Part of a small language model's weights: tied embeddings.
Each number is 128 + 24 x the weight over its row's rms, rounded and kept within 0 to 255. Layers, rows and columns count from 0. Numbers have three digits each. The size before them is the row's rms in percent of the matrix's.

# layer 19 attention output (transposed), 384x384, rms 0.108, rows 45-63,109-127,172-191, columns 64-127
087:137116145152110112141110141148115145124160127125107110067122147078145106091130156152118134065078158165161128155162137135171152112089104140140116137125171144080128123124124089132115125128121147
092:082096138110143149131121084142171159101132128137153113083133117087126104166138116180106074132148138151124114123158063133146132074149086134146111139096108114127133163108158108124165131109166118
090:166147120127132165104142112154131141120125117115141172163120131121115150110121111095131120117091181131089157160121128169099133120165109120068140124171112157143104120141124132105141140179121128
084:109145130130132110180140112183155091142132201144131106154137135151113126121147143136131103152158122162154130137069149106120095130149132130128106157084154125146112128117170109125145097116170146
101:151119133139165108101124131173133138135094118087158155141101137170146109104120098170132127108101077136167109152141148151188143119132113101131125100158146090158156104100166123137128117091175114
090:094110135169107135168132174144164151163145150128094127136091096146134146144199090130132152104154138102139161125105137135127128155124159126143114119114119142116171142102090116175143133126122081
090:099116098087113120136170129098089163099159152122089111131118124178187138140119155119136101156131151111130183106110070149046109144160161098135165135122096127131133161127111116128107123122133134
095:098144112143111174146092112098118109116150114115156118124136125081140163171135160120129109142130107188104126106154127149131182119099154151125154146140120168154141122140127136143144145130104122
087:139112110104139113103124173149105131138101137094155128118112132137115090129111169166142099094147143177135123120153142079128133184129147193133102131144135133130142138177173111147134106130140109
091:106147128129142132170080112108130137120153144117138126079151147142151144122065145139139154136166151160110134144110134110128141110158134105067181082163124170166190142152100203125123135138103086
080:139120165081121108113118157134168128084107131097096110145155127098167161101107115112106130141115107133109133137058115068116107122137114119132142125196159138130148119157133140120135154126059156
090:169104176148123136150168081151120104137119142116107142112108173100164124074123081102136189081093129153140115145090064128149131122155137072083132128115133156156077120126143137131154152158142132
094:150158177116121110167160140165115065126152117127111115117157107129112151106139122090160136138112151102094084123113108125103155135157075115104126146125098099098111132169149112108104109130146093
104:133104169130128134145103146137141152132139139132132105147162104101135093136127188147140141123153108115138112128142143135154098171159120142118145127120158139099142121111171093123119133089114152
099:119073093112168092125159114144129090109131183155109157145123111095100135111140130130113106090120160100153150146127127126123086134134123101141083115113074171135141102127141116147145097104145114
094:138164139133125110153167165137136140117123131167157166170135158152133115118147158143137109156096144163125097114145159120132143148139091109136113163170110130121159143140138192171097135143134138
088:109147115133139116094105145102131116107116128149136135103097105144126128171113123188117114133101128118118145146093161125135130120123122131143097135109138085122126105151129127064053122137087091
089:135115071161145129125121147118137128120092093132142087085090118127146157181145095146104077113117114151107177162158118078098118077130160168146153094094161111109121101089132098120116135114123107
092:121174115114142088146162122124135135173134128125149125122109125125128149119163154037135099125144157099088194094057137092107130127120175137122129141072133108114096112109089174142129121136131112
117:156129115120143124114114114108124134093123148118113098141153120141140150120134099124121088144150124152095126141111166144127095115129149079098166094101115116141159142123143119186129143120182112
109:149181136128106091112137124147087102106167133156117165149148126134181122102098129124131165137142161118134149134088167163117163162090129132145109131148120119095100143157136130131109129138097138
103:114150164144118103142155106124143142139123133113123144131134166141125164164112075125130123095121133127119082153148111133097129143096109143160088134142130111135154125104142107146091083153172161
117:119107105142109139134111125134152153174120093104115131106142160085133108123122168098146111104116121101110168131184118167165151121089128102109141137115087120130140135104073162135146086124117114
111:155136146181117134158096134168080103139157141124137149117108105145149122152123115093171085119119145098128171161137161073132126125123129135135142126138106120111123083137143181134140099196081130
114:117142175122156097138107132115100110140123145118133115122107094116147077096078133141162105096139128140117108105108134175106107125121109142105132127142103150140132108130145053133124163124140147
116:118095140138117128134120135148149123130181144105100147137129147117068104113137120127137132117082127134064142127081100118162159172117131094130118100135175139127124132157125122137118128132065132
116:120125074129141141152140122147100172129143092122118159135134122148119152121122134105170165102132089130129123164124172114113064113054154124133113151121117099133146141146152117147117128095150146
119:177143117111133066120125177157156148119163159162135105106131114111158116090137139168107113104121131101134136149106143151156108106108113119130117101120115155123165133101144146150126164139141117
124:134170118085132148078172099119112108087113148157129145119159110129130137135137090086096144124145124122107075162161147171113121146118132071166079134126146115122113076111148119145140130138153127
107:120083194125113097093129118124125127115126115114128135109093162111107148127142091138153161136168169127119092167113106112123137094136189127164120088118109092150184120130125086134121123151130101
109:146148074112120107181110150121106194098155118055137149100126115131154168135151150121114120140159103099145128107154135149137104112118131151151130090104094111148143156163107121090120119124123103
102:125138098146147116104145121113106175135126119166132113163148119090143190130125136141091115158178107115140130109148127091129148144104148105137155135139141125134101120086085113127126104098114158
114:157134170092124129102141158104115137138111135147131176096130145148140170176127115165106117090080130120160129135116147127122149082130150124127157115154118093122125177133135166094152083143144152
108:132131143148107163149119152096115127125082091121144109123127112113097148112145100099096141135159118119126075179129143173115128152131118120139151141118138090158074130142147115119138153161114103
100:124134092100126092126121094140138089133088166130118127066109111115122120093136072133137113121110122172179167167119105181130143122170163102151154120105135121144113126158147092108092111152107154
113:135164115189159115126129107129164152147153159143116115145141148103110147123127113123137127092118158160147074116135119122109146148121095137127160145134115127134143192178117112142151150111133100
115:114130157104101142114116152129126147161138145136114145139165130130148104138163163125117155070155124123077104111099118138127138147145116125110142157130123181137120188143087153117093148103129120
103:137083111124101147103077127181114115067115105118120141120117106136118102095146132115136167131120128101070118166139090123141120122159147155150105142178136122115107123162169138104123088161138113
117:146161079135145152130139120137078142113129124153117125123155104148076143105124097158117063067145104155131094147095157120109153108167130168131133131115074137130137114141130117159137158109132136
117:092119142127148134161136128132157116125133125099118106093092101134146128119148110115117105135118151122159129150087145120111125146114154149105112140151185132115102056130096119111185126146164136
113:093093127141099147124133141172156165105163110136116088149118113118136123149158173117160087161093127138102090137197081189152144144154097120149143102167135174116110122107109127129109120195115137
117:099119122123119086147161160123105152104135128124171095153132118147098097136145186168129180136120099114103143110132141137119083104116178136137150143172129169127114117167115101081114159137090131
120:154166149133142114106152132132157110155134119117111173140110157145101116160111145131114141114139110132155132138089105106129108137144148147099139145143121167145083161127095117147066131110104172
116:108129111095127163115118146120107125131122109137107129121130126145139157133115147175113132125101107141128076147121121180148117116109144141132114117157163188126177127114125129133127152104156125
116:151096119121124108140149150114122105121130111136119111123136142107083139128172109160111110116132130132121110130137109100122115099088133104165129129083114113151160134162146094168101094134096132
113:105128121106131158132088091142122083100117129150148119152138138087144144133148142155129108124119141134137116135165128141081125081136108159160196144130124115132131172137150098139160093106135121
116:111131122136166099083123130119135108134127130146146093071115120091145164162122140175087097114114183132126132124104139093153142144141101132106114128139133167126125099138142109154143133170108117
117:120148150150108139161091123096124125092148109080095109111132141130126129160139170171120163142164114182111155121128145120124180125127145119100147147074069118114095124174147097130109143121141164
119:120134085155087107110129115099131164175112138122123119195128156147123118080146156131103093124107147094152128127141112115105148064099122117113125110102147183147138131122112096089131160120098102
115:136097132154139160114126097151092148126090162119122084115137107172123112124071152118081122124106121099149107103168124111102144137145119137105105114099132162079124176139139138083102083092122151
116:106080135119148116119129109129120098112100127210146109138145108149075132133102139152111097117141133157135115139094142115112153110103160138154145109161172167111157122110150145134125116095117138
116:135108117135151126108138122129162092138135152141128102125098125160119161124104174132140108129129123132167136142128148140117105143122102145141154126118129074163167152142155133136136118165150090
115:114115154150087170116125128167102101142109118095137156147120099128122141105108162109160139113139159157120098106109117129114120130123100190180104121119101135153126093118101176137122157072151105
121:136139129109125116135127080132137145155135113110133114154116156137200137135089149172152152093095087136118150122135150108146145123111153130128117103160174122105158094136093145088156105120110141
110:154166138095134112108138125147149137163129144124110131106132148092158122136168179129136108149182138088106140131144136130137123103107101132119124116100134126093096130122106117109160136136115145
118:116127095080129112144141173085155159123137127119165114131155118092134152124123140102103143105148103160115160125119146133133117113140152117129157122105125128118125151079129122116154113125112155
113:127143111116110094150113124145109134119122118113139147127136115136139086134107094136151120153117171108166125138114120089142119103084150124165131107190100095105149129134154159099164129145158170
123:125147101138132123143128151103148107148134131144155129179149113140100133135090112139078102126091099133137118158171154142118099150132097112143132119137132115137134181137123164136168176132170136
# layer 19 attention value, 128x384, rms 0.109, rows 45-63, columns 64-127
112:133092114162155099143138113109106121144146118173137135128138153127117103137153145129125132109148098095111153120155077140128159141131097126147114159184093140164136137115099109101130112102104139
112:117116106130163109093121177134132112113111101153128169177127171126123142151133148146159113096110103107129141153136107115117103095164089087109109128136143134108148141120119142099147109123141143
110:163141087141149120130078109140127106144134168233117109087129116107171127103119122128147134146128121119140171114140093130123100140127130143122103121153132131116136146149117134122131171103124146
117:120168102138112103170137133195123155149132110148058099098122139155120117108088069124139151137134107137143100128135139107132123164131128121143159110108126121113151132135150130153130151131151101
113:118127125080128147135116148110146157114141191140105157144118118074070121145144174130112122135154165111081137118098164126116100145134061108145140143124138156117142164151135100119105167113126148
111:133119126120118133060109089142094150150167155139096152138152120121109133152113136108118167131130137118100139117139158128145085151130147148123119129128100110157100168114145203119128175127138139
116:117110127107113184147135131127115134163109130163139134168096121150089122142083104155122093103127149117104124144187121097145095105142086147151159140108082084122165112112158150108135130095139131
119:140116118124099159107128188132152131142137146125135109141142116143149117118154130103146122106130113164125167075131088134108109113147083103124151102120167080139130106137149110091106098131102172
113:105151126125134102098141122122151121164158084114117117133128113123132176108138130048152131144106106154136105074103111103174147164171126092160136176119139092142137100121099150111095115095127127
117:160101126166136115115112156120106166165135110115148103148137147093135126119153155132155097157109121124106146075084113140108125160103113116129143111152155144113126124137130140107148120131111162
101:180126136120158143166132134102097047129156149118126090118167131144146139102120158117135129073117119157112120127157126144135130099080077133124137122139105115066093122081131118116105144115113132
111:097129171144159126154111164081137122142096111130086122116114083115127111129167142123142127116128169170095152166125144132082074140119108100145127119147153115072101172143148161151145104128143130
117:123119070118090146099157113079112135097116105082128122113132144127152134186130104119148125102124107152133130126110112147112118124084134157131110137097176125135123117102151152127111145142121125
121:130162099114124082174096064120081119127114135108132118159114096126108098121135097055121118152127175102098141120130095124109110136128153152144174165140137118155120138120147105183107176095138104
120:121147131098119147151128138120129108134149149134129100099148143120162113131132147159141152160109137137153139133138143123147096131117102136086135105180120083129158073099157099156104136141122115
105:147161154132132126161075129168113126177159125149132115136129142147189103149139153148131163137108142128140108122122149083084126144151112101097111103137141146153154130127104154105129122163170176
113:132098111096114155095170151098137097094120120108186111149106175146193163143160125137110125120171107097142104120123157149131127109125144138110108154113120130154145109120131110126066100128119141
112:158105124167149102115134098142173144110082147160159129127143159091119133077095141093128108112118162185169080133094115145097141136129179147150169132099115128131126103134169133142108102089165133
118:107108190107152133146137108140097170128082091166104096141120121143157118158107090149149142149117133127166126133131130094120138129144117170108135090146111126107103133131156113149137148110107125
# layer 19 attention query, 384x384, rms 0.0938, rows 192-197,256-261,320-325, columns 64-127
102:124136122117162146102097075130121131101133092120104149139125120150120080130135108134112150133132101137121137115130158125094120117148122113103098117153121111138143133128150149102113147109078093
092:141119096125114141173149178152169090156107112108152146122120126116151123128108123111133129088149144144127118133117145167094118177110138125163132114131170111172118151138117139151132135100100123
108:112143100105152098105120136108130139155111155153115125141118128090099107107115136151149113161136135086135131148134089111104145138124152124141169166172096133146109094143159082106134103127157081
091:107141109115158063117096121113137130128126143137167125183158135165147153128120112144163084140150142157117112121131099143151106150136151129109159151161098110130150109155135102140170091108143140
098:131159145181124130131106161097165121128116130139136160167116142151092086118153114155138163135108103140119137150105143117158095161076154185108143122141096150168169094102115071149129150140084099
090:158112149105138116134109112142135129139096148128146104146119136172086106165143098100130108124144145141119120093125181111187133137137112120147163120143126117119131151127056136117102141138118093
091:121127134088122150136127091113125142146132091162158115157128162158111130137118085100105103128145120168122150122100136159138115126098111107115123132144145148116144133097105152167132134104116121
099:167101122121132154117142140114168107126156136136125123150139118140144122178122115110097155088102129103103115113132144134125139126089149145105151137116123112127167123147135115119108138141119110
096:138149120120107130140147116120136160116123132164083180132113117118138161089150091132122113147152139084133150119135095133129124081128164143126116141144120117157152126099126161131148048138134119
095:167144140102109096136086140138144102090130111152116102172170128119111125130143140138162135104170165128110133104116127117135155094142092139116127142135115153159100118095140110111101127131146102
098:130119166159096113110134123144117121109103171109152147094091115106142116097093092139106123124088145171138117113128123120131116147093158075116138106096092146135112104121093136156105134134117113
095:145151113097135128153127129153174121125151130125129052133098140122139139096130144115169109127126153123130133130104196129128119123118113110109134145114144127095116131119107148126131140118122115
096:133097128144134167126166111159153155148162100117166087114114171158124126140160150162122101103144104145129128181123146132110106133120113150137112161133124093089077123147144159169098092141082146
094:136128137156121084136134144115144120103133106112124147097117098115190145165129107127117146099153134108132135134142084128105095118134155152113127118111133103096143164133141148110127133134096096
083:112142117131097105097136120113107139105130111126114143144091149138157074108098103140115155063137172106119119087123169135155084173157149135126092120078105114111110145116085068088150115125152128
094:117134144176100108152168107146148125092131116080128117127107148149158163136174146128123132123102120087139111124145116095147163141123147123147152134103087161165130118147140139115145148126156092
098:158180138155104119122137116136136118167155128085148124102079161132129123148096137144131118125144136121085143107122179120164169148134166126133150128149111183139119126121088122125140140117131087
099:117146166120143092132123114117174064133148101079103125108107074111133135113067134122141118138163175094102090162118130112114153105177096144132125167129131138133119162151106132147125120132145117
# layer 19 attention key, 128x384, rms 0.0941, rows 64-68, columns 64-127
094:128159120105142105101111125114120130127107079137136160153104126165131114126131127147123132145122160149161100123110103140139133098136130110089129135144126107157141141087113128124140107148116163
085:110143106094156154121121128133136127123102089150113125140155119095138143170170112111119117127104129101073155118125155132140147172103161171147076144134116088155153097104088121087108102089143150
093:128125145124124157124170103114134180125124134138161086146107155139107101143127153159072170086141093069140148128126150127152150161153158096107103131091123118093110148147136123142115134155101093
088:110103136169139149120130122141119153104106137097148162140097110131121116149152144135134161161142154138124119135202141101146105154163138122190083121088136126139150099181163128130107126079120169
090:104126103109144147091128172189086085126144101126187108103155153119125081118120116188077134062121156083134084163125170157164155162173141149121155127111107162149113116106148132145136128129084110